{"head_dim": 32, "norm": "rmsnorm", "tie_embeddings": false, "lr_mult_down": 2.0, "train_tokens": 246500000, "steps": 4124}
Each number is 128 + 32 x the weight over its row's rms, rounded and kept within 0 to 255. Layers, rows and columns count from 0. Numbers have three digits each. The size before them is the row's rms in percent of the matrix's.

# layer 6 attention output (transposed), 256x256, rms 0.235, rows 24-31,56-63,88-95,120-127,152-159,184-191,215-223,247-255, columns 0-127
103:172151152144114164177130140129088073132102154180157147128125122182130145079101112120065145123111109115122146157095124186126143157128140146052108104165142161010147153088115128113142156113146148118115129161164143094112194084129098161137162124126120139078116134123128168137125163110093139152144201093155131107054175101116137112099105140112141139099091110136112124121062140174129194184139
096:108143124134079131144136113107187115074092077188159137101099140170108089144149111143141136134124109079117124131119111094134095165185145128138116137129103088102146073175056175160108159111067138214119141137165091134161149186112107122085095157177079091145178172149145141165117104170165076008050115110123079161182146152128132082131140073133124115091102141108110153144134164095157142079146
104:144129156099139130199136117191143192104148173120079109097073120090060087089098101120138133121160116072136133104101132089156123129160117115128146113142148132109142204150184196063204118093101111074179147194102139091086148106102139150131142140108133151159110115177132174095116132107064152092120136145141125077135113122136081154169164152118189105144107069118158093129140115083107104100066
102:134135117116111140162110151138176171131120098096143164117080088139083101149131151077157175154117105129146100168105076109061115140106117106144096174171083177168139120111096114117173127146124107066222175124186123145119127138110118110125096169071151096162112074133145108130044113148133163116147108156116142133149103128106050117052113167093187084109093154089137144085094089121131099052149
100:091115163194127067138147123149159139052109096153067125109104077144147132165143072106101141055099146155118081091101042109137129105132147144082097128107168130111117127180098119104108204130128140136195134117112136151112066143100157179132086118101103117143098102122111117134082157135142082120126169120141154057191046091127170208099106129204114100176164080129176159124149138114121098150202
100:098142091083137088119133121062136063116203143115168151158154144130162120114115101143050120102149191134134141081077108111093065113137126131150134121134102099123131061152087130109138154144085167152144120172151131195131129139133128158102111135122135115124140124119119159163065190135130121106091122108182074179113148195117180137144134110137072131170123131143094159115148186119175174154080
098:149100127126087190176097127152213188110148107200097127138123121118088122141142141101131136130152161159111212081155114167191137107086079153160152108156178168097133121150107124142111088110193161194101156170136123099082176134147088161155088168127123141148103122105159130176138134145115145116142140158109163138175113119104112150124122135183080103094064166078054141063132192146186100098137
091:109170171187136165109134158132107137155201094114072094110127139102117117114109181129128097146137148076126118124107089189147176108118139166134094105136172108115109099142205143049068100175104165090107157120106131153127125140141121134126132072139127122109102158148152085099163164088111147161104163130154140124103175115100167089165130189124165181126119150137048184155124133105178155180170
098:075136196065155162168145160198165031152074151142170132094129104092148131134121166082162167122170080126124094139111156117093108070143117152089113083141122171150116069125085108133143125148120088105174137121154130122103161107123171157137224098148144122100098161152126132067136146139116176118120078076158118139125139125202107078064116074122070145121125133175178140119114165126150132147115
090:143163154130114054135108089086126118140119121078152181136087080095118157143175175121066083127129129154095146137131149093168115126151159125065127169153127126087135140151172127167105186127106178091103150193067177163116133112122149136092098165139114076173101136056152118120140088133099128130175183129030117088130117127171129143207123151125127096085110113144116110143150164102122113148103
106:143149098085116125120166133113096211115120123107117074130111151124135111048129185191130092152091124094141144060103080067149144138160122130162162149108154076126144138184118172151177167090155110076140123127122082176082144129114102135140172112179113095129171090161146127111080128116130116138093160178118143167107112140139098255178156083121138081125131140163124180164139150107057127118081
101:073173142208107203154166136106158142183141131155139042176081162112171143118167133127059111121135128143143113122152164161109114163103117161119116090090148131091111138148114128139175158123164090141103178083114101146119103145198095144109104124121097135147174130056103088080088094130143179128123133150082083120096114099085193137050153150136095159128180117126127134131149165153106128119181
092:118175086199143109138089119077081100169119076096109107136072120162064167105156146176133145100124092123146105176066121168096111127112134106090172131160115136079137151164110125159125138147077072103173124163180141122141093130086136172158127127121094115062164139109135175097171109181122153161119140135147168155054111132152134147145141101144105038164135072150174144094154122166112112171142
092:085124146108064119171087100158095174129106123143137092159095103147112196109062155123113163199147107103085170101135148180045157124107162105107095079156120094165077131160099166105165142116166172092136091124134098112029100140163188175099108054145142145133100130098119121176081110150132101075069086162102114136156149146149136120056170148112140126107090116074152124120109110121091150124152
091:172085109168111145142097184142119186149124119138086110110157208107106106180134117173066090197117208108145124099105096111144092141111126172114061149092122107101082103171149146093105122154115111173116100156172138166167174160128114142126142131157134168134130125126155136097127059121125101117065076113116162124133071180136123102093098127192145121162075156055100079114179113149098121127119
097:075072030136081095146111162099114146145129150116145034094114132136074114087100087137103147150113124117140137189183134125092171114119099142087152119139133084140116167101106079104134118097116157134099120122081153121143108134076110086066157175148167151100130231108173068135136136101133133114100181118123103138142171073124142142153121126138185118078089176125133188176138104086102079133087
101:098142103112131163112148133122152115084087073083097144140110104094199124168174079080125102170138125085073182178095110131164121159116129121159118043123109116091090132079133105071165141178152128145157140130132121117126088158093151101117152122126139130125171100097137121112176129069163142102145143157146117140149165148120122089147161133118125148123182164150160167195140104112045111115091
112:127078141135172126080134161102148108104168120105111194084156099134120207013129118100141142126155183153121142128102133140110127165159142131105116093157117105092088082148114053095094139139169101130150185122135148132105142117167088125159124190098126089082098138157153130118189140151140153152135093108151136161110120141075132125195108125134141143146112095112160109102102090196178013159140
110:165092100148158073114115095077086101144129095134109151110108142156094187101131055154104088163106109121102139180083119161094133146038143140081108123097136169178055136108058184104142185098148108100121105133152170131080128127136091133099102041151128169137146094086105073095143123159170117100093109030061149092104132095079172208160104105143145123114126179109183178088109104154130136184145
104:113124151113123121120070111116117091108128112158084066151118165129154162096098175104089087116134142170167147179198180112157123105155078146173131179162081151149124078144124120107143112145116152122122047156185114190111112139141089165194077102155078118109071128078065138139132150121108120104095134135094173092098128095142096114164144132116099158101124103160085151166110125119141139103157
098:146115156130130141138127170117150092080148129140147153171159158139135092134188120116122141180182136127130159089144124150148161150131078074157197155176128139155130152112150109147122132133101100185144048065136120096147168050121112133125183163144135153155083125151121127136090110143120146148059121123192135105160098135122066067138148119156133127127046107129126150097077128096174118131093
100:130161137162123092132179114096111099110124127099124097126060100140160147112127131172138124116130087064090065085086119102064126144116124085118094087062125114110157147152129154154121133127097108113097106115101089157192120172151126076136099143155139100137129095113098106109089171111083173154158123188118086104101109146104068063067110108157175115126170144132121150115122146151117160109112
095:118131153167155104092172167116136166150159100058151126157112045177148186068119154121134115164189127150111155143143107158144142081159107153114090069121132137108103122101166192158120170183126111128076162137175171112144136037125102083104065149127115151099134115133095095123186122099084132162145163140080144150074117130108134069087116155148151130182160086092186111136113117124072081150096
092:138118120129130127130101135133181127165110115155184141119132152149173095115126129157179156103131147104081099127137111149188133131178136132082108204107086127119140100089079176134105095127166119079067120163105126178117104123168144105107155156098124136131097158086168110155127096129138114119175150178111085126106135140129138160134144119137191139112162131160146053095172166087127179182143
097:135121089109129184127107173105081081072124161131081133182129103093087049072119099097121120106078141147127105175132106171152134157135054074088145171138078146067157118149103097105180106083125133175176155130051142081144099151080128168093149133102131137081162101130086140156158142143173115186115144109128201158138131107151106163168157066180151157134146186135127150132119110138105151121132
111:123118115129164094110117194048140140092121079148095161190113143102110151097148122140136159172126114146125130090100128154108126125107117146084109141151144174119092172131131132078158100123149173136102092106124133159168079196087123098149162173100145046095107175095130139171106153151101111160104110116097113127151101149200165115107136119056084088103098159174151100153121112100093084147096
106:099068148088113172133125098113131165135144162129147154148150054116107171095155126142091177091137169183154090165173134120105092048084151147147106141086101143152128190180092098121112181179174161128115102100125163068174136126162088158160150049077138131132100099162121108133137148133173071109113109120174128170161152148121133148164098105128115125104132150167164103097187106106208167106099
095:186106165105124153065092142119177136104133139137168071130168163147121147131065142151186083120114137119114093130099079078088113163147104124114106132094120130118121067200128143151131100149137171108138123126117168103138104168147099126129091192116148147196183130165144082073177155106018083069123149161125206141127163136100163153115091062125146092140081117078147155170141059174133100136107
110:106131163066132122140120146129146082118142120133173124144151218140120139111136171068100157126119147126106096176122066155140111145128142117130073163130147157154166144105111108168181144139101106106117141110111163111070159161081132146183155092082101092155070160160151141125124190116105182215116115154186103172185116096119161125143128121067060110038110076146095111168134133073131181152120
114:124114088149109052116108085113152193150120103152130099167099137131143129081149127095130082119182193131117086146123188123139096092154163142107105103169097139132143121104139101137094147095121180159105151108080134147120132138131170179139150129132121117163056105091159181147140135084091079098097122099104107116147127096119157109081122109140128161056145148114124071147222122190115133150131
099:180088158164129117140134143076126148131065133107124126096108112107104142155159134114141137119096104136167119086212124092081139136078120109160136170116144163102132140145173126136130071148110092090132149124116114158104055107084120184167157199122125122150124165108133120098091079155159134087142075166135136088148137144132124116078137099147116192115063161112131183134101125095120186194125
102:189173162175156074114102155131163146138129156125145118128123103118111119151086130178130069186146148074064085142108137117113184138172156128097157083140157109150131106132111120194097122149148102130140128081119145132048117123163129113212140110132130129124145112119135182118110153078121147122079137130093145103184082199150152136098150049082109160183111120147145082103099098098111172184133
093:171102147124094143155098129167130096119168103104124151143114163171147147138138149094157079116160190126108111175173123111143185144089159140117145187163205113195169148179076112122084106177079168147125112098198143054115147121158103114136126120166213167107122161169106113165119126153120179165155092151106168222168111117139178158107096118148169159134100104152131126175114160105114092094131
099:107146136158073124114152087185122133164117135129157101168141149147111180174136095093143209133083101138152108144087139117105136129126100155152101103114081195142136128135185098095135139165158110089090105137107166128124084111196114136165149124101099160123111099168093112199101167155107092128205100116132107132169147136169116158116148120179081084109158088101118096127099127110163205137081
102:126126113157184104105126108128133083109142140166112157039117147109136109111114123105140128119103096084150196131129113089113096108169137119131160116133165147101143076138107099147082094105132120102125147154117083228107051149137141071115127068106166132099148176102109126132167115098073119078115179096105111118130135129129131075081128135115110112048120164078091124142060138100128087168207
102:240145120085143126125118084159142129184146136119101176117145094084109140117163153162151095132040120101147117160159061133109158145137135130084128122116167113187128176164142173101100165108084148134153153107137130076100146154136191129102101162145167074127136147193111122176155132170139149144137203155229116140171154180143139102129145166121136095178165131131170149085163128164063114093167
089:160108133108115151130094147081052159086140082067117182140075133105153126144060103147110172111160173089122145160255156113124068127149124167165156174113090108196108110107121166136144133124131170139130152136102163156129133103100152163127185098126124095127155112042182089101160080141178119102159089153081173135161106122166140150135128116108129091159108131085169147149200143158131125169090
101:120171135087139089152162150159128126162159143195115137088119123146128084115137190192177098137071096137113169153208133108097089141132108110149114076128139153116122116155168142108149119172157061095173193103136124113168171113085190140135114135119136166122179135094058097115141107176130110129149168132180168178133128165123065124202125112077144105130140153130094158160174088131066154167156
105:133135124143137129131129167160121055156109169151125094129152109200208116109130130139112148073162179079154171116064145118125149109073146123141127131089146104114186119140154102139116067071159115108173135175146184170143109092062125139161104120149105089120098104141163111138192164091188142093152123110153067109147108113128126182161085122112083084123169139144135185102133184138121140082127
097:160126143114131141145183136102143119114117121154111141097123147103122160135114152128057089099161106149154127098110143160124082112098113105131128138155076121105165156184171122156142136113118072107206087161156152102124135112167119180102137098120105203178147088126103116170091176117124112101132134142179088079139130129089151187122118114160101115141128134054164119140155071157149169034146
094:129137131182135131126123072117138149153149109178116087118113176103108079109060116139146097109192015183163112021100082107097118127120114114104164132102078136132050164127171160156100138109116104098086151089136092090185127160137165157132102142162170157170127182139112079086085171146166080104176194119128085120094141125086103097109135162105106096082148128120071087126114165067144131149165
105:144137171103139154108087072090077072127122117174210125068082160165070118120118097126071145094101100137155102115183105094126109103138160095173112126150141048156115143132119138124151101138127128164138110145111108114124132093136142154077139094143100174125140114108130096102112071095136092121091169105073197126152116099076099085125083133108152117071119112131098162049142114164127150084134
107:173103113130103171122092163202147144167096127076166147202128166081153106137097143148135109098122129095113148117100129179121129174113134131143111182112155148115101125097149138134115109142102158142140180109108070157139152104152133118138064153122149115144167106157136144133138114178178104169185067175090092109176153140151076105115159145164109185122100144104095119149150120084130076094171
102:046133178124100061148142102151074157108121082199086118156123151110140132144104153110123118146114155120160167125098118138145094087093160144141158144100138179105095136085150127150099116085156163142129156137080138104116162014112108071225130091131097148050122127044154153123086136133113147081165130166142140118182171138156127118157139118162134141101119056102127148087117111101162153150186
099:105181071142114156080097093157130086164099172098124056095110100137149154110111104152152136149104115118106110101023122129120182157167097121097156119159181128105096146080146133116123162141129118109120124128165106140087125145132086084104100063168107147119121112138121149162211134122142093154160131056160064091142171149067084142108068115159114184130120107181076158096108106141197133113110
099:088171131107110126121062089070085127123106141127153138089117244121102123151155098097124163094119135146140147093085117119075161138169110097088151180171119178159104098134145116164148143094173188150097143125129223148110155128113083094113083181110205126139166127114122070132148158103147173088117146130113148096105052133121182144129138149136129117144127120144103137067076150107092125135151
099:072118154137122172133150119117092161135146061099127140147091158111131127094117143176113131154149112177107167057206193156144133085141111154119141115136156097194126168085107169150163154103148170146090139122134077148132118142107081117084155089124182119123147146154204074128117168111099124099125143143096089166114137070202116089110199108132120077142175136113173061124141103140157116116148
102:093090114140132117115102087128099177127022123116151138154073147129157106153168110072201176103120128157155073178187077111203097087170132118186147136133108088160119128108136084083088096121169127058107117146113103144086128145139157072085128124109143094143130110083142133136199113068127132123121102149128124091143134145164106101148120173113156135120133094155171173166115184160155053108166
090:114117130135156213110112152179110142097132157088131026152118095131118121101146087119120156166163143201154126108093097130120144124120082150173139131118118080077122142204140077142155064143150116136136138104116140141171156142163174194115121107128125094129155124033137192106159114114143077179109145128141146136092100125136099075131140180136086095103157098151148143120116164137119147200114
099:133182101123063082149135090074126103143106122093106155104195070153108207152149185168149115124132086107080149104166167145149124163114130173115100147082100068150113122058140114126078159092126155129145121183111131139097126152105177103094138115110142135186121157142151121119191080042116126109137108145092100131137123143160136093141099170135132126080091127099094128168162146163129180159113
094:165124073196103112108096171196141139201167123125153161176169141110105165094129152153110120110109146113089125065124101134126129166128119146170148121107094124186157172158106146123160130126099106141089146147157139136147124171130177060165098094184161151182198171124127171113116112107109132119178083175135127161116112118150123118118158140238138164153164136113054134102148144111132151167115
100:120161135163128132107138078170134086141122141149129180097116119167192138118093097149134112129141120112191134132101129135115125146139174116115161105144087048117171135124121132079084123097076118109062152137162145119127188137172109106067171140115093149146141213236181136147148100105144162125178174152082111139166116153099196101125136175099138128131189104127161108135084117131143216101129
096:132121137092064128139193203130169109068141153157132061138130134117125103177156118151084150113113149149132125135135145104153129131102133099095150143157172098112154189140107124158090198123108155108148114132140109129152145140116157101112107143227129117124131121190112141079148140123134103136085090055182104128143136084148124169203141105130135122105100164138141086116150172098193078140145
088:113096103164087116130165099152049142147181163136115178109145081082173121147149117159130100149131121066144108127156164102171135140112169139188120106102125158085144128158127160108115117167130110116149126160176126132137090164173156209151104144151072080159162130066098115087101107097072139094138123143103076119147098107148129119045127113110112181055077179037082097148121165098108111118187
088:154088165086066172109107110226117131167137134129158148092161111155080151110111163128183101095130138127132174131162133118166150130094188204170098116112164089141129165125138164082101091118143087131158134164179084173125150118171200104112128100129169131112133179132123208075178074179123101135121197131097083151080158094137147083191112145096167137118141161170068154133126112083128130096159
094:126138116143163094145107105053131103168134116172137139133177120129070150100133109117141126088122090072101119153166152109109150129103137161036097176081068117129087107037145127085120122134124105110101090144112075129163092153184205106151171127137155103161131133096137136176126109125133135185207136126194161094118109179098177180162103174114142123150113169136096170126123089145120116133174
097:101134147153034149163130107131144089116103144142124208114149119110122174123102171089119152119111132107091101068131130104138147126095115141118133142161110148101147160111101155182152178092132138130156146127129145151216105141151057097188117197176165154139124114185097116191117146207129128151184126147159156113134142118122103111084090090159109175118135125092060117149125134192112104142150
112:145108159177110083137136118124121169146147093111145136184136141105151114151105160153113114132105153083127103142114140112094112136096103133161148142089147175150096163221123142096157193170115153096054104099106148116092130049148124143209114113140111122079145072147171118098092122093181099102092139155080119131136101123104089123098166124065136177156124156142070103156082163111164158122110
108:130081153116145108108131125138124227130083130160147109136124091081111119109111108121068099159103147165162114089090080103185114112138115079166112076149131168173122138119141113114149163110193097111145087111094085166142085112115114105146128132176160112138158159116116130169067152114156130102128160128148138097056160141121142087164174117149120137177155155096171121055100061164171066129181
118:143092170113170082109125144135137114145099172102060122133126078138103108164130115088167133128132123116098151183177181161160118124164124110104107127064155149109121141111163109111141118094175143111158182137101079134127073070101173159106120116058112115128107115078123106105105137104135104194147132086144177065088133159106116148103143156093085141162101132141174154152102161137145052096115
096:131107167105138107108140124107134159118126080091137106156114138168101107136170134080102166147115137167117105123140186193137115148060189117150082112170092196157094133111127069108108091100156148192108149134138122124100114202104085098167155159102115061145081142115083100122121146151102141168153124114103137110125106118145107179026112107109112094182123102160141115117211121153089066125136
107:174138114112122116127099153075107161125066120116132142100137128111077124115109078159137160121190158166106124103084133160107111076127119104189127106115123157090169111029148104087118147116118084105062152126120112104072135175114052150095177091106060196113089143102131150122121137152150143123095134100045083139056072082093156128077116133095135097132144118168101133172126106119137171162049
116:151118142090198088136146090161218130128101084130126056132159153166156107119121125096132119107082131150121143087039206122081108110144085140069094113158118144150139103107132043082107091086151136177143067109082124128098124063109114046136109132079136135094079155160100162095073125118160136102091132153156167138111162142105166130163181131114192089152178109192155136096102118104073138084117
109:134139131103157090129195110116155116079091094084135147170168116058135140093101106147124111160139173114145061046108160121173142127132150133086145111096148154150141143112144109101162132158057121110067085169127090112123123052123056094131137174101094090075102120136227147155118158050123122115104064144085118154197110143128169136101142129140140152124100128140162112123090177136189120115112
114:150155083126130089168160104130169150081150115081195186110149189120129121175131104115154147123134121126139108181141104136108086143154133135138168115098128133127113119144095079171150196116151135129160163056111150121083143141147108111144125124145131158157151109099057153156098195177086176156079113137082103165179164164105117098148110153167113171070143093125087095175103146103071140145117
121:114134074087125067109114131092151157156159109157137103125128127132099108180154137140086153129170089098180108158161201071141135149141197158101100133086190153156098111037152112152135119166121137174136110128129099117099124154109143139157159081120125041114110112068111159060115135182133129093116187091153117157155151129118145151170107201140154080116096119158117114121116172118103121162144
# layer 6 attention value, 32x256, rms 0.0468, rows 24-31, columns 0-127
100:112107098175124118159164142140144084117125174120103128135112165095095075124106120135076091110162079113161156140134095141096194111102163145121128121135134138121125167084139154114167099156088077081071108104148077116152153133137117116172178100101103136158132120120139130102094106123066115116126082103126137098093105140126164150155144171097124146128115118122086154101123152112196116115088
102:096086131154146144153117076081090141128099160141222125077110139163117107089093150066073109121123154140166168106144148117140118071124078175119104141140156052101088158109153154102100076118111142129115115162146142131128146166097132103138165039130147182147078123139108100127135101131143117140105139115114173124127057145133097095143105152048156123116064119144122146112091149177118164147102
098:193102132106109123190113134142135120155098121137133153173164149158146142109130099163123138084144155087168125120162156120145127102198143152136149097110101144103146029145121148149198142125144118120168143144105076121113130117108173147218102184152136130071140089111079178191123163140100136145111110103137156128122071147109097179149137151119135109099140102170135194114088098072135068123123
097:118163155164115110120126085113163051156119041105125139151111128106119097102128124122125139214147098078098184117134165138126102058108131131131170156137160169131077100136110181121108117094145125149122145141120144121075129088092123127187111128153082137165144088141106159097067065106178153172160143097128101112111129095152067149157093150112177180150155092104135082107109067137163135122158
099:095180062090099150132089137165094147177107105124177136084158134148184155097133098172179131099104119101117148099110106122103161155207133140091158141190147139127070136116136121131099155103060147072109127112116130139169132120110119079119107111122119157112099131114129123130168128110120113118120157094142102122112095180112110138079099152090189133153137094116105120150055115112163143130137
098:108139065129183135059133074150059123155092138109105111107112152092108141133170100033117088132127086123160126101147137114180178092180144105130159138087109108096110127127145093148080143160120191144100145107119164138113111124177092119097105114151153090094172140167150092111153145120152112179133089119140108112142080181139215166123144130196107159130130092125118123110069154114142109137110
100:058101135105155118158128108092135103128147083136147146126068136121123138130122146168156120147179162165178178121121166177173126141169124117086082083172141096161159165129111106092139181103162147191160111105099165117111134150131119120087167080113166162083131155145164118170193164119099151138131122108131141138166096081156134079139198101155139081092175096148101120119141078158162099107125
104:144118135105113095136158158131087141115108187102118155144124132185145084093149139084140119119089129134159155110151139154184171120146107089123138091166164119189065103139095068076118158147203196104142081139050144096102142116086130107078112140155096097133106122123161120171184082114126128131139192154146138120134187174130168142095090193142147130110139091160125162178117160119093093179112
# layer 6 MLP up, 1024x256, rms 0.0744, rows 0-17, columns 0-127
102:136106074128110117135133060107077188110126111126104130136106095091084097198155143117118112149167067121100123146115121158137074132115156088178184174139160101105191079137110148104125115174049099133095152133108121086149122110071154147180114113141132103128145099080079076143094105117141068125142141156154141183091119163166111147158131096139129106123159107156143130170085182131089162056131
100:093171055142148113161160139129123088185157131092141123101112075131120118157133147188156198164130122152121164145147091102173126100154133148114158140110164093169111144106135140045176149100088128132058129061099104128190118170099159096127182154115136164108149159114107144098128165124103164126115149150140127153120120175118088162109134140143156128061156121113162152181172144158132104112109
102:142123084186131150140151147092121090171097154165117142101162184087149157126141129114150091149117173092090122145146134155080179166114122172136106157150154107165091161115114140123078123118097202151125182184150103175158072158140149120106129123119121127169123140151145146133131111159090135092109115096142159147170162120145124159187066112152129112118153103139101167134129076110091109105162
091:103192176157092154136140120124106168181169148183139160158145087131149161118184112108157160074126147109146186110124102154144132126161105074135144196192098082104137100136146050149094179164138100092138122169109150138109122154158091072156102145126103067108089113172098113098107143124177181105112115127109057121127125114124149164166093152158124135106115081130123124060145103101100111115129
104:133119104098090162195111174139141181132120146113058179138097147150105139124128116103137143151192097107143139110101104124106111135152179064090082121064151125166156153108100085122157154085141128101145180167121193152138094133149150105144158153132071096141059125157156182089152126099101075140128140141142169164102092169141168194098097145123182137153108109129132147135166127107104154206164
098:131114109137087165138109128145178138102091120126150117167144152103116111112074096157073125132094094146122084209098180112153164094111128088083058156090143133125093126138166111116149120106131198130045122155205215157151124108142115115088133111135121106121133071092118080181111037084180073150105196080169133097192102084116098165153189099137154155132096174137075190082150149145122109159169
098:167145155124095089106146131128058124140139116142155143095112128112111187148126126106131160070119097099090149134117146090118137066147128101133125120115151074132225152113116139150116123191131169158099086129182121094153171106136154119163114127186137083129106141103127186048144131095120096199106152184120158199156080185123133152136157092122158150169138169151123114140123158122152126163185
100:185151137154159142151174073177213163150170133138142129108167067164111087118124127156137171137131108102067087070078060129115115162182164144122137096087159120118141126161139121114111108089167175124091146076135094220165109143162131145081103124107115178104103059090115148121136156116128126138075132173141127159149150095154142124057165119098065119134164126165141148086128163197135121083192
103:143135113105166101123146083103127154066089133178133134081122070122123078058113143114153115201137118207151106095096123127167136167138123121100120139105081133136120109104130065140158105118088148095091065203102121130142074151189063139127117148154114187121093090127134146187106155162131086127115134150097171123089139143153180112134155121166121136101143189145116103060161131184182099118153
104:176106137141095129111143152152171160145091111170178051103083107163157159077101146149130090160093186100154057184123135099131103213128156095141140138098159121105116126113129140132056162127113110179121127135103096113059100124087136129117064139159151115059106086071102157152140102178114094150080155094136146068098148131136122153110107126136120125143147111114169154063158090109087131141153
095:111153148127113142063094127161151101123117111106115176111174157095089125085092102081140127144138081080053157203114133116125102170142143055158129140081194074174181145165104105077092092106153106170100099152116111040178095194146084100198135134154132145148125127145150174127148122130140131145157163068169134196116189215126106113191098151127082140112123171146119095099082146091078086133134
112:128169084159061104123148148106118074151117074154142142066181142092117171096123102112126129107167189140176149101084061133175119096087142144113159110132066122148071142179136116105169077157128205162120133141107132088136129087113037108119147185124087051103138104093152047124108141096177104110158145144146091118138124145081158119149167094144132127124142132094148161171107156111077176107143
036:091107130079122118093120102186099185169134150084129136140106095116140139040079121100115098130166068075106109198144153142142094126178108101090159160186111107137130094049128124147174093139109104096116095100150095141126127117143105154093165162103107133111184124143068079117105128112085123126073132128137128186145119119124170152152129091059112066114169126066182137048170124139135159100109
094:096103176156116141107143105108122107080082108067138188109164120115113124134119132124136111115166152118114169128116112141130105130069167134139169109073123173121118107134153128196119091098114052162119153138145157143185091127128149087060086103139122188144105093092108085166133117148092128174150176078157099139137190155177120144171179175154132110115101151078135128093129109187114118108123
090:145084103123151089076185091186139086066116086112109171151079114147137116104150122128146167161155117173171136100091111102146135130102140104131153047107136098141074105166120135178129160078153168117170104156155100123152116102159104136184146116091065121127103077158123147128124141095140123118190068143176132116104165090142129197121148115151175122136138128187130165119109137148172108091164
094:133176124098173138154106107168148105196119155120104141102106136100127078102120167133146104113188088176097166174115105151119110113089126196129111093179136128121144168119137199056153116220133151172138125102098170148163106130120198148156150097145088120177074134229136139080113082143143115164150124133127213156142072111151114112143132152155161084132140139114091127150141201114131170115115
097:132109060072157171153098130127145136099167139098113121114135127144149083155096106133147108116172150150103139095037102138085142075122126167171065125128076149101098169133125154099144147155101122127119067144156155129195157110079085193160130097087131175084136149113113088090150107126171075144147118155058154121123150119160147181132121086188210112083153110179187163139126137095106132085103
093:139193135135143146161100140103132140051102167116162122153123097131067059157123165113132110093105096112128147142081081145110116123160103065140117122086127133165162130105126093119082075115157185129156134091112114140199095138082130151168085058156180170169116186164076138218115146071093133147107147096141174139144172083125171107089130164169109149192109108167112141136123122139201126129105
# layer 6 MLP down (transposed), 1024x256, rms 0.083, rows 0-16, columns 0-127
100:122140124160112147190141071159137150128128121051105104138108099121164150086110104097122121146155142173103121119135153121108097106142061131152121144191118152072126100100131175106187133134139107159096150072119081116124083136164096116100123107139126113191091113167118105091116105205057132138144154132092125075101163180117143103138069116128077123128127104141133126093100151087157186103148
099:111105067116174147138090140133112136179114116143143116088164108145115143138134104169086200115158140100191187147164085128195133096133154114125127119125180127184127227108201142109158114174188135143113112178125111130125107119105192147112164150137157111065156135120123169129152119152102160181118130122108120109103105132148137150145142164065127098151106141159136136118158070116167106065133
098:127136103113154163109088111070130116185098138113112060148094157150117118117130114077139054165178155108191116120088081074113134106141138133146190139147147138181142136104186120163120200165107151110139165116094128144137195112156087103095162123124157157129133131155158111147181155078166189149154122155112094130137087149083138125099159068166093084097082146194191199095091154163120142127119
099:155151106166136094079142101141056129102165120150137138123183187117113217200103115092120153168092129125092131155116122192126151155152109102135142099083126124151153114075144095108099098124132062132119119156157097113157115144168127118129098174156182133118113127176100135170136162188144173097120005110109132178192150114094164116116124110152181134157171152153145102130134089146089113145178
102:103123124099151109136169093161109142129165075141039110158125157117103117150112127084114142142105207103146102123086125111158141115120129177142157095191117162103135152111154157141139165169135106095124119159138116093157212132097181170137079119145161121103091084059126175120059149134093151111122122169158118078088086183083079134100070122174132158089134094141101068078136138136110104122152
099:155186142094154147119177081121123159116122148054143141138145175127122116129140165110173110177120100083149088103117081185126069107072150166133115055155130074125187134092109124084100105149098088049157107149137121167141148120076102112096124147067118128140091106074089123166167162134142188066112133136100155116146064168127112062154122114142162200150106123106125126097154153160090086158123
102:103141096146109136143184137167186138123142168171099109127145104167137089201158147146149077217165174119170111140148102159109129144090185126124110091151141156157156099174156129090117134217157113186152137134126108190120090111128091099159127077134105118165097157153137158131059127124099105120148107143177080148151123079091109102126090196066163145159142148077173146167167093203118143153163
099:109124150123171183120148094082077146128109107127056111175135110114178124168127117084124167169154142186169184150161153136126080156090157172173146159191164155152115099086164138148151145165120139135075139099144127117147139158163135129119121128175140119138156160119147117174130061074082123104151120141092122199124117143171141141132162102146123139097117111111141101083081136100093160190182
104:180108096138123171096179137122146073121119118157096161137142096144128179158149145174096102145115162135128157137208193116157102041147134170098112148136112129064157159126077158153089120150140111130093155082093130125174117135112078094134146118082074110117127064000119125140157144120094099079125114136147111191102169125090189147142128080079082083117138113087176166120102121049137099123177
102:097201132055083095088149118109163120138108128098138146170099135133135079100106131108139100172088143122192125127128137164163155142127121105147110156102125096143090098149210184119134109132106174163164104147090140064129131173143168088069134130164132120133101079100138132135166099122123137084097078101167074140105123152148177131130128146140094093136080101189126169093089149174095113141143
099:193152113121079092090066097148202146161104149115158138132182147064121127142127095121138126133049116125113096092137198160121135087147160151148135129134120072138128203211144074134097119190140141109159130101134156074141095123105125119090100103143125131158122117132131127108152128165136154073170122169073171145089147105125184134135109128135131151114081108070076146099148146141110123106108
109:129097156175097101165086158192161175138147110101088157141175152136149088099089149117183135139125156141113176151156111133138128116159132141073166139129147185085152078157079158136106121089139137129116173122121102103174139063194110108188120076096060097097142141133107092146145162128148047110124140137097185186196111125142077111065142096086092119164102117154134123112088119145092165157128
049:146185180110144096201105126148134198110099155119116107174185114121194131165137145071122117186122150128174139112156097139077129159126114122107089175115106138175143157102097141137167105122110121169142108096111137165092118122141110137095093151129126126111119074142135104131148107181133134141137154095146117134150109160133134094179111173174099126092166159144133121147087105131109093148179
097:182107086143169147143143162156105247157156106114147083187117109176136133144152157171165148162093128101127118123205089121100146120087092127119133137159124126130109096129170141119148148163136158122141156067140084129139104123166121173134124185201069147156091112171103088102108089083051149137154090168139128102182124127135114132151081138133080101085166119124109160186141134131198153128125
093:139131126138038172137150176095163131111158113113136048078164173096169118168135152102130133161136102117123154176086149122100100131148109174127171181116093092165124073181089083127115166120079125136109198164180109149141115180087142089096109124113102183133132118116147129092145134087198171076154086119000129124172154093142103126123092121165129095153162168063100110170111174135129153126157
099:136130150129096157129176146130088164129180094079102179171156083185185209135155131107140104162093119125072115096203158117101125118160125142128093120215120099096167148111051150130158132096124087193103095203098114091166129158133133130139111116119127142171128115141115115126127160123153139098086112123094109112067148147167113141111111087168141157097120115149159123132114157143151116143102
099:115106113114128135182140162189078131131180123101117152142123114146199047143114086159127099124129163132172143143106131135162154073155099182074146133091124105145133159133119124146125082159154137169108138094127106147173102109192093105131119123111127087172119145069117138119159101060121098096169110127127139085159171116098103098115150149216108113118085145140216175162157167121104166117084